python train.py --hidden_size=256 --num_attention_heads=2 --hidden_act="geglu" --norm="rmsnorm" --qk_norm=false --tie_word_embeddings=true --lr_mult_up=0.644 --beta1=0.95 --decay_fraction=0.674 --max_seq_len=1024 --train_tokens=229100000 --max_steps=3560
Each number is 128 + 24 x the weight over its row's rms, rounded and kept within 0 to 255. Layers, rows and columns count from 0. The size above them is the row's rms in percent of the matrix's.

# layer 3 attention output (transposed), 256x256, rms 0.131, rows 210-255, columns 128-191
size [119 118 109  95 106 123 113 109 118 106 114 116 102 114 105 105 102 113 128 101 111  92 103 112 110 104 109 111 109 109 112 105 106 104  95 105 110 113 108 108 111 114 101 129 117 104]
[[122 136 121 157 116 105 138 158 123 181 128 166 109 144 106  80 102 148 160 151 159 145 148 129 111 169 137 127 152 111 101 149 148 178 143 115 153 120 114 115 127 126 152 129 166 104 108 179 136 117 112  98 101 115 142 117 140 155 134 113 133 141 110 151]
 [126 111 145 143 153 128 114 149 111 141 142 100 108  70 130 126 104 155 144  99 100 116 128  96 137 145 124 105 113 130 116  95 181 127 150 136 148 184 109 153 135 138 160 131 102 131 124 147 120 162 118 132  87 167 124 142 160 109 123 120 130 128 173 119]
 [126 133 140 117 182 173 182  99 151 113 102 135 115 140 120 109 144 123 161 164 173 153 161 127  96 115 163 173  93 149 162 136 157 126 133 120 128 141 114 132 132  83 159  96 124 111 111 159 141 171  73 137  84 188 123 168 150 126 114 163 122 130 136 175]
 [128 114  88 141 169 145 124 117 137 107 131 138 123 134 133 139 155 147 143 116  96 167 136 130 162 141 114 158 127 108 145 133 122 127 118 128 142 127 111 122 129 129 105 171  70 120 110 175  92 138 182 160 120 106 112 119 113  98 142  71 144 105 149  91]
 [169 141 143 114 117 173 178 141 117 145 143 130 113 148 128 119 128 157 145 118 138 124 105 115 100 122 119 155 133 131  70 144  99 127 129 118 133 147 139 155 114  69 130 140  98 151 110 120 103 194 111 108 103 135 109 153 122 113 142 104 104 142 116 112]
 [161 121 116 147 145 150 102 158 212 107 116 112 127 138 116 109 140 121 133 136 130 120 147 160 147 121 125 133  82 116  87 135 163 144 109 168 111  97 119 135 103 130 134 140 132 134 144 134 156 108 133 125 118  83 128 165 121 103 121 125 156 151 120  92]
 [179 129 131  99 169  96 151 114 101 142 146 128 152 151 117 137  60 165 141  88 119 104 127 110 143 113 110  87 147 113 131 129 130 117 154 130 138 162 134 116 112 128 103 156 135 179  70 123 133 125 140 117 118 117 121  82  99 108 135 102 121 154  89 121]
 [137 106 128 127 103 157 117 146 148 123 115 126 116 109 107 113  75 112 147 162 136  95 100  88 112 154 152 126 141 117 138 144 100 122 129 107 142 117 153 156 158 108 153 154 114 139 145 143 138 122 148 113 178  94 144 139 158 101 144  91 108 140 120 153]
 [109 129 136 145 119 161 143 121 135  67 104 113 112 113 137  98  65 135 155 157 114 112 150 133 139 130 168 111 116 166 171 136 125  95  80 141 134 124 133 136 120 124 172 131 160 110 107 157 164  73 155 114 103 137 124 120 112 182  87 108 117 133 134 100]
 [150 150 141 156 138 118 116 100 134 127 127 135 151 168 118 132 116 125  96 155 142 145 162 208 155 102 114  88 132 172 127 113 146 127 137 133 168 136 128 110 148 107 159 136 141  87  98 126 138 142 101 129 147 140 156 134 151 149 110 129 141 110 161 154]
 [139  99 119  91 137 148 140 102 112 135 118 136 116 148 150  87 157 118 128 110 106 118 168 126  94 102 119 139 123 129 136 132  84 110  80 125 153 145 112 104 107 106 154 107 150 178 156 124 102  75 115 146 124 140 144 137  85  90 134 116  97 135 109 145]
 [135 111 124 139 138 120  94 113 129 112 159 113 139  98 118 161 133 147 150 153 176 120 151 118 163 133 138  99 142 133 127  69 129 120 146  93 145 117 133  97 154 151 134 130 119 126 105 115 141 135 114 126 119 116 116 143 169 172 117 113 123 151 125 150]
 [170 121 143 135 118 152 135 153 133 135 161 133 129 138 138  89 116 117 137  97 129 148 107 132 139 120 145 138  92 120  92  95 139 148 172 158 136  92 129 115 140 135 128 129 131 110 100 105 136 128 152 141 115 128  63 145 101  72 154  96 115 143 139 135]
 [138 131  93 138 131 181 136 150 110 119  76  90 124 101 102 169 117  71 132 129 103 126 106 108 151 123 139 145 117 125 168 117 157 134 122 118 175 140 132 140 145 147 125 100 172 117 138  79 150 121 116 135 106 139  99  79 150 144 160 145 108 178 161 172]
 [111 128 110 106 134 112 107 125 133 138 162 123 178 136 107 140  80 181 125 157 121  93 102  68 135 171 168 146 138 137 151 142 114 146 151 133 131 128 139 102 105  48 163  73 119 148 134 122 135 129  90 192 148 140 126  91 120 161 141 114  91 113 144 153]
 [186 120 153  64 131 133 124 156 116 116 131 162 139 129 155 108 124 118 130 160 117 131 108 129 112  80 101 116 119 127 149 155 138  97 140 167 154 114 146 112 171 128 126 158  97  99  81 106 154  98 165 179 164 132 126 112 126 140 106 146 104 122 105 124]
 [129 128 139 125 145 114 120 147  89 172 122 172  90 100 160 123 118 114 133 106  85 135 132 135 128  97 149 153  90 139 159 151 141 155 131 112 103 118 128 115 115 136  81 106  96 108 140 147 125 111 136 127 118 130 138 128 120  98 169 111 169 101 166 161]
 [137 120 151  95 122 113 132 130 178 166  95 116 122 160 120 138 133 150 133 145 141 115 166 145 130 134 119 168 103 140 161 162 108 155 123 131 128 119  93 116 115 153 101 127 101 149  84  97 118 121 121 142 126 184 104 110 110 158 141  99 110  97 133 162]
 [154  84 121 138 154 126 119 150 125 121 147 152 133 115 139 129 155 101 105 166 122 140  68 111 185 118 140 150 155 140 161 138 121 126 119 149 136  99  95 110 145 125 126 113 101 165  78 156 106 120 158 123 150 128 125 159 173 133 161 150 140 113  83 136]
 [117 144 154 162 120 174 149 108 145 119 141 143 106 115 114 115 151 104 126 187 138 114 153 122 119 161 165 137 128 139  60 125 101 119  88 158 122 126 165 111 148 121 152 124  70 172 123 126 114 161 124 174 149 104 129 101 120 119 132 105 139  91 143 128]
 [120  99 113 128 112 138 139 126  95 107 105 166 132 110 159 136 170 169 115 138  95 154 144 129 111 128 132 150 132 125 163 117  92 129 111 177 113 126 168 119 100 121 139 149 154 162 120 138 165 131 124  87  98 142  96  90 124 101 118 156 132 125 140 150]
 [135  79 145 107 116 160 106 126 118 114 127 176 145 152 147 116 107 158  88 157 112 111 122 129 131 107 132 121 108 131 146 120 138 104 127 128  82 125 134  95 132 123 120 116 125 143 118 151 168 135 109 149  72 125 141 122  70 112  86 138 138 158 111  91]
 [131 120 122 122 145 107 170 132 145 108 154 138 162 119 111 137  87 127 112 110 112  76  89 134 131 123 143 112 168 136 137 140 134 101 165 140 134  96 169 146 129 122 128 177 133  88 160 153 149 157 130 164 108 146 131 121 105 159 112 113 107 101 107 131]
 [125  72 170  87 123 144 135 116 160 152 136 150 158 145 163 127 149 126 115  99 118 145 128 124 119 128 106 159 126 132 100 158 144 159 130 122 115  88 125 141 109 117 135 138 152 124 143 120  99  74 121 141 136  90 112 117 152 133 138 135 149 141 139 137]
 [139 131 126 152 138 117 118 129 160 122 161 129 120 135 117 116 116 181  98 156 112 160 130 132 118 142 138 103 119  91 110 166 102 163 208 151 119  69 155 115 155 133 119 159 161 160 110 149 112 113 140 115 123 187 144 102 135 138 148 129 105 110 119 148]
 [ 60 121 120 156 146 122 133 166 151 113 110 119  96 100 115 105 123 146 150 160 156 154  95 107 157 139 103 124 122 152 158 129 138 145 152 139 120 166 110 136 109 139 131 142 156 156 113 106 172 107 145 137 155 141 123 171 135 130 151  97 141  77 127 131]
 [106 103 132 120 124 129 129 143 161 156 154 130 170 115 140 130  91 123 149 147 126 128 131 107 112 133 116 120 144 150 105 106 103 121 134 132 125 112 110 129 190 149 127 125 189 109 118 129 121 118 111 122 110 150 166 110 135 147 106 158 123 110 112 139]
 [147 109 129 114 125  94 120 130 120  98 135  93 121 105 145 171  52  95 141 115 146  93  85  91 121  92 133 112 104 126 179 145 132  87  86 139  73 110 109 130 109 132 129 104 137 139 117 126 118 135 101 161 123 145 129 106 139 129 136 102 134 104 152 125]
 [140 122 125 143  99 132 157 127 146 128 114 124  91 107  79 152 147 114 169 133 126 151 113 133 119 101 100  94 131 109 140 134 102 156 149 114  66 126 101 145 129 131 134 129 144 144 167 127 133 131 109 143 156 132 122  83 158 108 147 129 124 112 116 115]
 [ 98 133 139 143 142 175 150 108 125 101  83 104 165 142  59 143 144 133 135 148 179 103 135 117 119 110 136 108 135  97 102 138 147 148 108 128 133 135 121 108 147 128 133 136 163 147  91 141 147 124 140 113 177 137 101 120 132 139 129 131 149 156 124 156]
 [102 156 148 120 118  82 134 153 137 135  95 140 125 135 138 136 117 119 117 120 156 178 107 109 173 160 107 190  98  89 104  88  84 132 132 103 150 131 110  91 110 134 113 118 125 130 139 127  30 116 158 139  89 150 146 110 116 126 174 117 124  97 140 111]
 [125 132 132 133 180 114 141 146 156 157 136 118 161 139  85 158 101  97 147 104 132 113 128  83 120 121 141 184 140 113  91 123 132 153 164 150 121 107 116 116 154 125 125 124 134 101 114 107  92 143  79 111 111 164 116 107 159  94 163 108 134 116 156 123]
 [136 105 132 123 111 135 120 105  90 122 133  93 108 106 101 138 141 170 173  80 156  87 140 157  93 159 166 152 131 128 154 118 138  98  96 103  70  85 148 116 103 111 112 154 114 150 128  92 114  98 140 121 100 127 108 133 111 139 180 138 122 145  79 107]
 [120 133 156 146  66 115 136 124 113  95 152  95 177  94 106 110  93 139 102  96 139 136 112 145 111 130 100 129 168 123 120 119 125 103 108 160 125 127  82  63 118 104 150 124 131 102 101 112 100 157 145 152 116 131 134 150  82 145 148 151 133 109 163 128]
 [144 156 120 103 151 117 130 111 153  85 158 139  98 128 105 142 182  80 111 154 131 143 114 143 151 145 107 157 153 117 142 134 139 110 143 118 161  92 161 169 103 138 129 142 143 114 120 111 151 168  77 133  86 127  78 130 131 113 131 150 137 153 116 115]
 [127 131  84  80 134 106 122 171 132  96 110 142 150 155 146 132 116  99  98 107 138 132 102  93  96 170 134 159 108  84 130 143 171  99 128 118 137 171 205 136  95 119 130 126 119 131  80  63 123 149 113 133 156 109 119 143 122  80 126 145 107  92 159 145]
 [125 151 119  95  61 158 141 154 100 160 143 100 102 133 134 136 122 130 123 117 131 123 124 122 155 127 180 126 149 127 155 131 131 122 143 169 135 115  78  84  86 141 124 135 166  75 101 103 160 154 147 140 138 166 174 122  94 144 130 139 104 146 152 106]
 [118 161 110 185 148 120 135 141 129 142 159 164 126 121 112 114 118 129 115  74 163 109 155  94 119 161 136 104 139 128 142 129 114 101 159 117  86 142 112 117 109 135 112 128 173 109 134 151 152 114 151 116 157 162 128  90 107 140 128 138 145 160 129 145]
 [140 128  87 151 142 186 185 114  99  98 141 133 140 121 111 108 144 113 166 119 143  79 130  74 168 120 167 152 118 124 127 143 154 117 111 105 139  92 137 139 103 121  82 106  82 149 155 125 147 137  98 126 144 165 107 120  98 121 156 158 148  88 116 122]
 [126 173 125 120 152 167 123 107 178 136 177  95 127 128 134 176 137 148 157 144 120 152 150 146 160 126 155 153  80 139 139 126 126 108  64  94  89 100 116 149 170 144 143 112 130 144 104 124  90 138 110 116 120 112 126 137  72 160 172 111 132 100 143 110]
 [140 118  80 157 106 114  93 143 121 125 116 111 135 158 164 104 122 132 155 124 150  73 128 165 125 161 124 119 132 122  98 108 102 182  84 150 100 173 124 122  95 114 114 107 115 114  94 121 140 146 114 107 115  96 112 134 159  78 121 165  97 107 119 117]
 [173 102 130 108 118 127 156 112 130 132 131 138 119 121 121 126 121 146  85 135 121 104 153 124 155 140 123  75 198 121 157  81 118  94 139 127 129 130 123 141 133 123 133 135 172 167 139  96 113  90  98 148 119 122 148 121 109 161  76 138 125 139 106 136]
 [142 118 168 148 112 146 125 155 130 130 116 140 151 137 140  51 135 103 104 116  95 145 129 138 145 137 115 201 114 119 128 107  95 112 129  95 127 139 120 121 126 122 151 128  91 125 130 126 158 132 146 125 131 131 114 125 202 129  93 105 125 116 144 160]
 [120 118 155 164 104  93 164 134 151 111 114 107 122 120 137 107 142 181  98  95 150 148 142 128 132 116 146 105 148 144 148 143 153 120 171  86 196 161 100 137 218 119 121 104 124 146 124 128 122 136 154 106 118 120 160 123 180 110 141 116 102 119 132 125]
 [148 120 139 109 120 132  91 151  87 157 141 161 161 115  93 153 128 136 175 148 151 145 134 171 123  85 170 124 157 162 122 169 128 122 142 116 172  85 111 178 177 125 160 132 168 187 103 139 118 144 123 159 144 118 158 152 110 107 148  87 126 165 131  74]
 [124 145  96 104 109 170 103 121 105  82 134 113 115  95 153 144 132 130  92 112 141 148 161 107  66  97 115 184 151 131 124 145 128 125 161 151 142 176  89 112 102 155 104 150 144 145 150 125 136 160 127 176 127 123 131 165  97 110 137  81 144 105 112 127]]
# layer 3 attention value, 256x256, rms 0.153, rows 211-255, columns 128-191
size [111 104  98 105 110 108 103 108 104 109 110 101 110 100 104 100 109 113  99 109  94  98 108 108 103 105 107 106 110 106 103 108 101  99  97 112 107 101 105 106 102 102 107 108 103]
[[147 163 130 144 114  93 112 139 180 100 125 104 182 120 128 138 136 117 147 134 145 159 145 117 132 141  84 111 118 115 147 124 136 149 126 172 115 118  93 108 138 125 126 160 116 162 145 118 168  97 148 106 163 146 103 144 149 120 108 133 113 158 113 121]
 [133 130 134 135 132 152 128 132 179 134 124 113 135 163 141  65 119 125 159 134  98 117 128 111 114 133 140 141 155 140 118 140 137  96 178  97  94 115 143 177 104 136 132 114 126 162 127 133 119 126 103 112 152  90 114 152  86 141 112 105 126 138 148 132]
 [166  99 152 173 129 100 134 167  75 132 129 109 152 126  99 144 146 157 117  95 124 137 161  76 133 109 132 136 125  91  96  86 130 137 101 160 129 119 172 161  91 127 117 116 143 109 122  90 144 143 139 119 137 145 153 105  98 149 128 114 155 155 103  92]
 [143 136 136 140 167 171 104 101 143 167 152  99 122 162 164 127 128 121 125 146 142 110 129 127  98 137 121 130 101 151 164 128 134 111 122 125 146 128 136 158 108 127 155 134 100 125  82 129 144 104  82 112 140 112 101 176 173 149 148 125 118 145 153 145]
 [114 136 128 164 120  90 109 114 142 121 108  98 115 174 118  92 121  75 163 105 118 145 103 132 120 131 152 142 124 155 160 110  86 145 137  87 130  88 104 132 129  94 137 121 133 129 125 125 126 128 170 204 137 148 127 128 151  85 106 164 134 148 103 124]
 [172 144  99 139 174 132 125 125  95 129 168 153 126 155 132 138 136 163 119 175 175 138 124 122 141 142  94 128  85 122 103 180  99 162 130 112 133 119  73 160 126 143 148 102 149 128 120 155 115  92  97 124 115 125 105  87 154 120 151 153 135 126 142 134]
 [110 144 138 130 122 196 119 129  86 133 125 125 138 123 119 126  70  97 199 138 141 113 106 133 139 132 135 133 133 155 150 144 120 177 140 113 110 107 131 106 128 134 139  74 137 121 150 118 119 109 126 129 126 125 100 151 200 152 123  98 118 145 116 169]
 [108 130 126 150 104 133 131 139 165 166  83 129 152 113 133 143 121  88 119 154 102 145 115 126  97 121  86 150 108 136 124 139 131 115 118 112 114 156 137 108 142 110 140 112 111 121 123 145 116  99 139 154 111 129 143 123 122 164 130 148 131 134 160 115]
 [140 174  99 119 136 179  94 119 176 150 166 150 108 105 132  98 162 100 145 112 130 142 137 142 146 132 156 124 120 124 135 111 115 111 116 113 128 166 129 137 133 134 100 155 151 164  70 143  96 132 110  92 130 163 146 104 114 123 149 122 120 107 158 146]
 [158 123 125 146 107 153 112 160 118  94 137 138  76 158 137 166 106 147 161 173 126 142  95 135 133 131 136 112 153 143 112 172 135 115 143  93 103 108 134 151  84 140 126 127  99 157 129 138 155 139 130 168 142 131 181 110 129 142 107 139 115  99 150 113]
 [115  97 166 149 157 133 128 138 148 117 160 115 134 146  95 144 134  81 147 118 133 107 146 147 122 122  99 118 168 150  90  88 133 146 148 125  91 119 139 114 156 131 111 142 152 119 129 130 100 177  95 141 127  98 115  83 101 147 112 165  96 122 134 117]
 [154 115  89 154 117 106  99 143  96 117 124 155 126 131  90  99  84 100  82 120 146 124 153 123 117 160 108 128  91  88 174 139  96 116 100 137 162 144 151 144 111 112 135  90  60  99 132 142 128  91 130 107  99 161 125 140 129 148 129  82 129 157 127 147]
 [136 125 126 107 133 116 118 109 156 129 122 134 149 154 109 103 123  99 151 157 129 151  90 171 117 153 140 114  86 129 151 121 107 127 166  87 114 131 123 110 147 139 169  84  94 121 131 147 158 172 153 130 121 139 143 132 133  91 127 128 154 166  87 137]
 [186 141 139 105 129 134 124  92 171 142  88 152 137 146 132 153 144 121 139 108 150 109  98 112  94 138  92 158 126 154  89 128 128 140 114 152 117 162 133  50 152  97 120 144 160 145 129  95 140  93 120 139 112 143 120 136 178 155 118 113 118 109 156 141]
 [163 130 117 151 134 117 111 144  48 140 142 156 134 119 114  81 125 118 115 119 144 150 149 132 132 113 100 140 159 145  91 134  96 117 106 120 144 125  83 128 187 144 100 130 129  93 133  92  93 125 150 114 120  74 142 107  86 167 169 108 118 101 110 150]
 [106 154 115 129 138 141  85 103 129 158 127  94  77 147 138  74 131 146 131 104 118 150 145 121 115 169 129 171  97 129 123 122 152  83  94 105 151 148 108 133 113 130 125 114 148 146  80 118 117 158 127 120 152 111 114 159 148 119 164  89 144 142  94 118]
 [177 168 106 142 178 103 129  76 116 123 141 132 124  88 148 175 170 161  96 139 142 111 134 143 147 170 109 151 150 110 143 137 166 153 146 117  98  73 178  82 152 136 102  99 119 130  97 127 118 142  98 134 108 181 137 111 131 139 141 128 124 114 159  92]
 [145 123 108 120 112 129 121 146 148 168 109 148 147 121  73 146 105 151 105 132 145 133 137 122 138 151  87 129 161 146 124 116 122 161 152 168 139 160 102  99 149 151 111 150 157 117 132 110 149 138 173 124  84 141 136 123  64 184  99 147 161 137 166  92]
 [149 171 134 119 110 113  78 128 149 138 162 116 165 142 108 113 171 116  81 134 112 116 157 168 113 121 141 120 134 128 125 125 137 160 136 136 100 133 151 118  86 102 111  96  83 107 141 118 136 163 123 146  69 134 139 149 113 126 117 154  83 192 115 156]
 [146  77 114 115 101 138 175 121  95 153 151 142 133 128 181 104 130 111 105 108 122 116 113 124 123  98  75 119 141 161 127 142  90 177  70 128 126 173 143 124 102 160 107 132 118 144 110 122 118 152 120 131 113 134 105 112 112 128 152 138 119  93 137 115]
 [114 135  57 127 131 126 171 127 127 195 158 169 115 116 131 110 116 181  79 139 116 110  98 110 109 116 127 147 117 143 139 130 112 133 134 118 100 152 107 135 106  76 131 106 151 119 123 116  74 148 165 130 110 142 109 114  81 116 146 182 166 130 124  88]
 [132 116 127 115 129 103 139 163 146 133  90 123 143 167  86 161 128 136  80  96 138 139 119 123 118 162  93 106 144 170 117 126 118 159 108 180  80  96 136 117 128 105 137 120 108 129 138 172 108 138 118 115 103 127 133  87 160 162 134 142 151 118 105 142]
 [162 126  98 115 157 131 163 116  86 123 107 134 102 135 125 117 148 154 152 126 112 147 144 114  99 122 147 162 106 126 122 104 147 137 120  76 133 167 112 159 103 135 151 152 115 110 126 159 106 193 121 119 159 131 130 118 134 106 176 132  78 156  92 115]
 [112 138 106 139  99 161  80 101 120 146 164 146 130 130 118  81 108 140 120 139 130 138 117 149 159 136 100 109 147 126 124 142  96 130 112  74 142 146 104 157 101 111 104 109  84 145 120 187 103 118 131 195 135 144 131 115  99 127 154 132 140 150  78 120]
 [148 146 152 131 107 115 145 164 110 135 131 126  75 111 170  97 149 107 140 127 148 126 122 102 125 128 135 122 170 139 146 129 154 131 132 137 121 128 119 115 135 146 124 119 116 127 127  76 121 140 163 166  86 103 154 140  89 136 111 117 135 171 135  85]
 [153 135 116 136 153  98 155 145 136 115 120 144 120 124  98 134 154 161 120 119 122 116 103 141 152 129  84 157 127 162 123 108 127 144 145 112 111 172 120 142 136 104 160 147 115 168 116 139 131 116  97 121 116 154 119  99 146 103 116 165 113 130 166 115]
 [150 186 114 104 133 107 127 126 136 132 148 153  77 106 129 142 120 138  77 111 162 138 100 148 181 132 106 122  92 152 131 110 131 125 177 131 134  93 106  78 144 144 126 147 116 140 141 125  91 128 164 125  93 121 107 131 176 136 137  83 155 113 183 105]
 [171 116 103  87  67 158 128 116  87  77 116 124 142 136 180  97 177 156  74 148  98 164 143 139 154 126 154 129 158 162 120  98 147 140 105 114 109 143 173 140 113 137 127 143 147 127 147 109  98 131 147  69  94 140 127 129 116 138 118 109 127 124 123 108]
 [115 107 149 116 158 157 126 111 121 111 132 125 116 144 163 134 120  85 131 118 142 119 119 105 124 115 125 139 122 118 147 120 158 158 110  89  79 103 197 149  97 165 183 119 148 131  99  96 148 137 120  74 120 162 115 136 168 151 112 168  99 137 128 110]
 [143  98 121 152 125 114 157 144 114 121 142 112 103 130 104 107 104 126 133 113 125 161 160  80 127 159 152 117 131  71 129 141 159 119 167 155 121 113 106 136  97 139 115 173 113 124 120 106 182  56 215 130 117 145 159 136 113 164 135 173 118 101 102 109]
 [ 97 145 149 106 114 114 123 128 143 148 155 142 151 134 148  99 119  96  99 145 125 135 163 157 180 140  92 133  83  89 109 132 112 107 138 167 144 128 138 141 146 106 139 122  98 155 141 149 141 135 171  55 106 134 109 164 145 112 143 117 122 134 135 108]
 [132 122 153  87 114 157  77 163 150 137 148  98 114 144 152 178  98 102 129 115 155 155  89 142  98 101 160 126 127 154 106  96 147 140 124 125 148 135 114 113 110 160 138 126 117 129 104 139 185 125 121 141 136 112 101  96 179 114 126 126 154 121 133 109]
 [141 112 108 115 101 140 134  97 107 176 139  94 118 140 133 171 121 169 114  81 146 162 132 122 114 114 135 128 131 156 103 143 130 124 113  86 117 145 102 141 116 135 137 104 152 171 155 118 138 103 153 144 126 136 109 121  99  91 116 119 137 138 114 110]
 [143 160 139 133 105 120 141 144 156 131 152 118 116 135 108 157 130 164  78 144 101 138 112 145 171 139 116 132 135  90 157 135 138  82 141 124 131  95 128 139 112 146  91 156 176 140  99 117 110 159 138  84 153 173  71 124 140  98 100 142 110 152 105  75]
 [142 181 105 159 104 140 102 104 112 174 121 149 108 132 178 112 107 120  81 113 124 107 109 161 151 180 125 145  92  98 146 111 109 122 137 107 146  75 100 154 141 126 105  99 133 145 128 114 111 136 110 129 155 159 154 166 159  88 133  88 115 126 104 160]
 [112 151 136 122 170 151 169 130 147 107 170 115  95  76 149 163 107 130 113 125 119 148 105 118  99 119 140 132 146 125 165  80 187 123 111 107 145 174  93 121 166 157 137  94 117 115 136 124 140  86 178 171 123 121 188 116 120 143 162 163 140 156 114 138]
 [ 82 117 131 113  92 128 119 110 133 126 136 110  71 127 144 135 126 134 157 113 124 147  99 141 174 115 151 107 164 152 108 109 141 152 102 125  99 152 104 151  85 152 171 160 161 118 118 107 164  92 138 150 150 124 126 114  96 130 150 105 156 139 148 118]
 [152 178 132 116 129 131 132 154 148  85 132 107 169 140 157 145 125 123  94 172  96 124 135 112 109 118  94 128 105 152 102 156 146 117 138 138  97  71 156 130 128 153 141 114 165 165 121  81  98 145 101 157 138 133 111 130 149  66 140 173 131 163  95 151]
 [123 134 155 163 113 131 109  94  86 126 140  96 141 146 106 137 130 114 135 124 127 113 144 190 120 113 116 109 169  91 137  95 138 120 151  88 149 162 129 170 169  95 119 101 113 116 139 126 112 130 127 149 132 100  99 133 109 123 156  98 125 102 171 126]
 [112 121 104 173 121 141 150 140 106  74 131 143 107 125 137 126 140 143 121 123 133  26 134 121 123 144 102 149 115 133 152 130 157 134  98 103 104 113 148 127 155 120 126 148 110  73 133  67  85 131 104  91 132 162 101 171 130 157  99 118 136 142 164  72]
 [119 115 138 114 121 115 204 131 127 121 153 125 131 115 109 191 107 157  58 117 120 159 147  78 135 146  99 109 157 118 129  92 148 111 126 119 105  99 117  94 112 135 108 149 131 143 168 136 137 157 145 138 158 126 175 104 119 123 129 133 108 118 147 127]
 [127 140 141 124  73 144 105 158 106 141 125 154 113 147 114  83  98 130 157 136 122 130 137 108 150 181 185 118 104 128  92 158 150 152 142 154 104 173  87 116 133 120 111 156 105  83 121  88 105 135 166 122 122 122 118 162 143 147 128 131  78 126 156 156]
 [123 103 126 160 106  91 140 137 145 132 111 100 164 149 174 134 155 141 159 152 127 118 150 117 126 136 100 136 131 109 146 126 131 158 129 132 124 123 143 123 156 109 152 140 160 187 121 110 133 123  59 149 149 105 100 109 175 101 117 153 155 125  98 163]
 [131 127 162  96 110 118 113 119 145 146 124 119 183 132 143  95 137 100 150 151 149 100 159 125 107 121 119 127 134 134 137 156 102 125 144 125 137 112 170 129  95  81 166 129 135 118 103 130 115 167 149 146 113  91  95 124 153  95 132 120  96 153 116 142]
 [125 140 102  92 135 106 146 110 127  99 118 103 129 101 184 139 144 123 135 167 127 119 142 107 180  84 193 156 111 135 102 152 116 134 116 149 136  91 117 145 102 112 103 114 156 143 117 131 103 145 128 115 110 133 129 137 151 101 178 158 123 159 126 134]]
# layer 3 MLP gate, 256x256, rms 0.115, rows 0-4, columns 128-191
size [103 103 102 102 105]
[[137 137 123 125 146 134 129 119 103 137 140 113 129 128 180 108 113 131 193  98 103 172  95 141 139 103 127 131 136 149  91  78 135 135  89  51 108 160 161 151  93 148 144 151 112 131 143 115 153 139 116 156 100 117 199 173  92 122  89 157 150 124 164 146]
 [145 131 152 151 120  70 141 123 108 134 156 139  99 177 122 112 112 145 206 122 142 115 119  95 138 153 105 145 122 102 140 141 133 120 116 136  95 119 115 114  96  92 104 149 128 162 133 145 135 123  75 150 124 131 156 113 127 168 136 137 164 139 132 105]
 [111 175 100 111 169 140 148 140 115  84 132 137 119 107 152 117 146 199 139 121 151  92 176 129 142 149 138  81 134 118 139 127 145 128 130 134 115 149 103 168 120 120 130 138 148 154 160 111 138 159 108 115 137 143 124 135 142 139 163  98  99 101  89 120]
 [141 110 115 137 164  86 125 137 154 116  86 149 117 113 125 138 127 157 144 141 157 169  99 129  97 110 113 133 124 155 128 163 115 156 138 132 134 117 143 144 146  76 138 168 158 132 151 146 138 128  69 121 107 165 134 113 158 126 147 112 115 141 129 134]
 [ 94 121 114 142 129 128 141 133 108  94 172 136  81 109 137 108 158 144 129 126 131 113 115 116 141  92 113 129 154 116 120 142 131 101  69 167 140 133 134 154 161 113  86 147 167  92 114 155 135  98 123 155 144 125  94 123 132 129 144  89  95 118 135 114]]
# layer 3 MLP up, 256x256, rms 0.115, rows 0-4, columns 128-191
size [101  99  99 101 103]
[[ 88 106 104 122 169 126 141 181 119 148  77 113 144 106  77 105 142 139 153 134 145 150 154 112 170 144 119 142 138 124 152 142 142 145 157 122 138 134 122 155 106 122 130 107 133 145 137 128 118 123  82 178  86 147 150 134 135 168 137 129 104 132 139 153]
 [ 93  85 111 119 123 122 111 138 111 130 166 143 136 128 132 112 159 145 140 165 129 114 122 131 173 149 114 114 117 148 108 133 108  73 128  88 151  96 105 136 109 102 102 135 137 103 137 135 129 140 125 136 148 135 152 100 158 112 154 143 123 120  87 128]
 [ 95 118 102 106 124 141 118 123 105  94 149 165 148 134 125 103 100 163  76  87 142  84 212 124 144 128 195 129 141 159 101 161 114 133 116 122  58 154 135 162 122 104 147 121 120 133 131 124 125 168 155 131 124 130 129 114 101 122  98 128 124 139 104 114]
 [126 143  81 146 117 139 143 158 160 114 163 109 171 154 130 111 119 118 123  98 106  91 100 104 112 126 148 100 108 148 138 113 124 157 183 115  96  96 150 129 131 130 114 102 138 100 120 109 137 137 147 121 114 132 149 161 130 137 128 153 140 112 152  95]
 [163 162 148 134 132 133 149 154 131 123 202  77  88 111 133 150 158 138 105 128  88  90 128 133  84 122  86 152 130 146 142 135 146 124 131 138 145 135 128 118 123 161 112 120 142 130 136 119 104  80 122 122 108 109 127  97  87 183 101 126 120 143 111 112]]
# layer 3 MLP down (transposed), 256x256, rms 0.16, rows 0-3, columns 128-191
size [ 99  98  99 100]
[[165 173 112 172 131 153  93 104 105  86 185 119 149 111 128 121 103 123 118 107 154 146 114 153  68 130 145 141 152 153 116  93 133 110  80  81 108 195 139 159 178 152 111 181 135 162 128 140 123 157 128 116 146 139 161 146 105 141 155 117 112 123 162 115]
 [150 111 147  80 138 148 151 110 127 107 125 140 134 121 154 137 156 123 120 131 128 136 202  99  87 123 142 157 141 131 139  86 161 129 123 186 127 118 142 168 109 137 140 136 122 136 111 153 168  79 158 150 122 200 132 100 157 109 140 139 152 123 118 117]
 [120 122 152  99 126 135 157 142 134 183 138 141 174 145 121 127 128 108 100 129 174 156 143 124  86 103 116 149 118 143 140 115 114 105  96 177 186  86 100  88 162 113 119 137 136 125 126 150 121 106 145 142 128  81 101 126 167 150 101 118 164 110 164 143]
 [168 120  96 149 105 123 140 111  89  69 150 112 142 118 136 129 117 124 145 103 136 109  99 129 164 128 123 104 127 162 153  97 121 125 102 116 146 125 144 137 168 106 124 105  91 120 105 112 115 130 127 145 171 123 104 172 132 133 133 126 163 115 104 151]]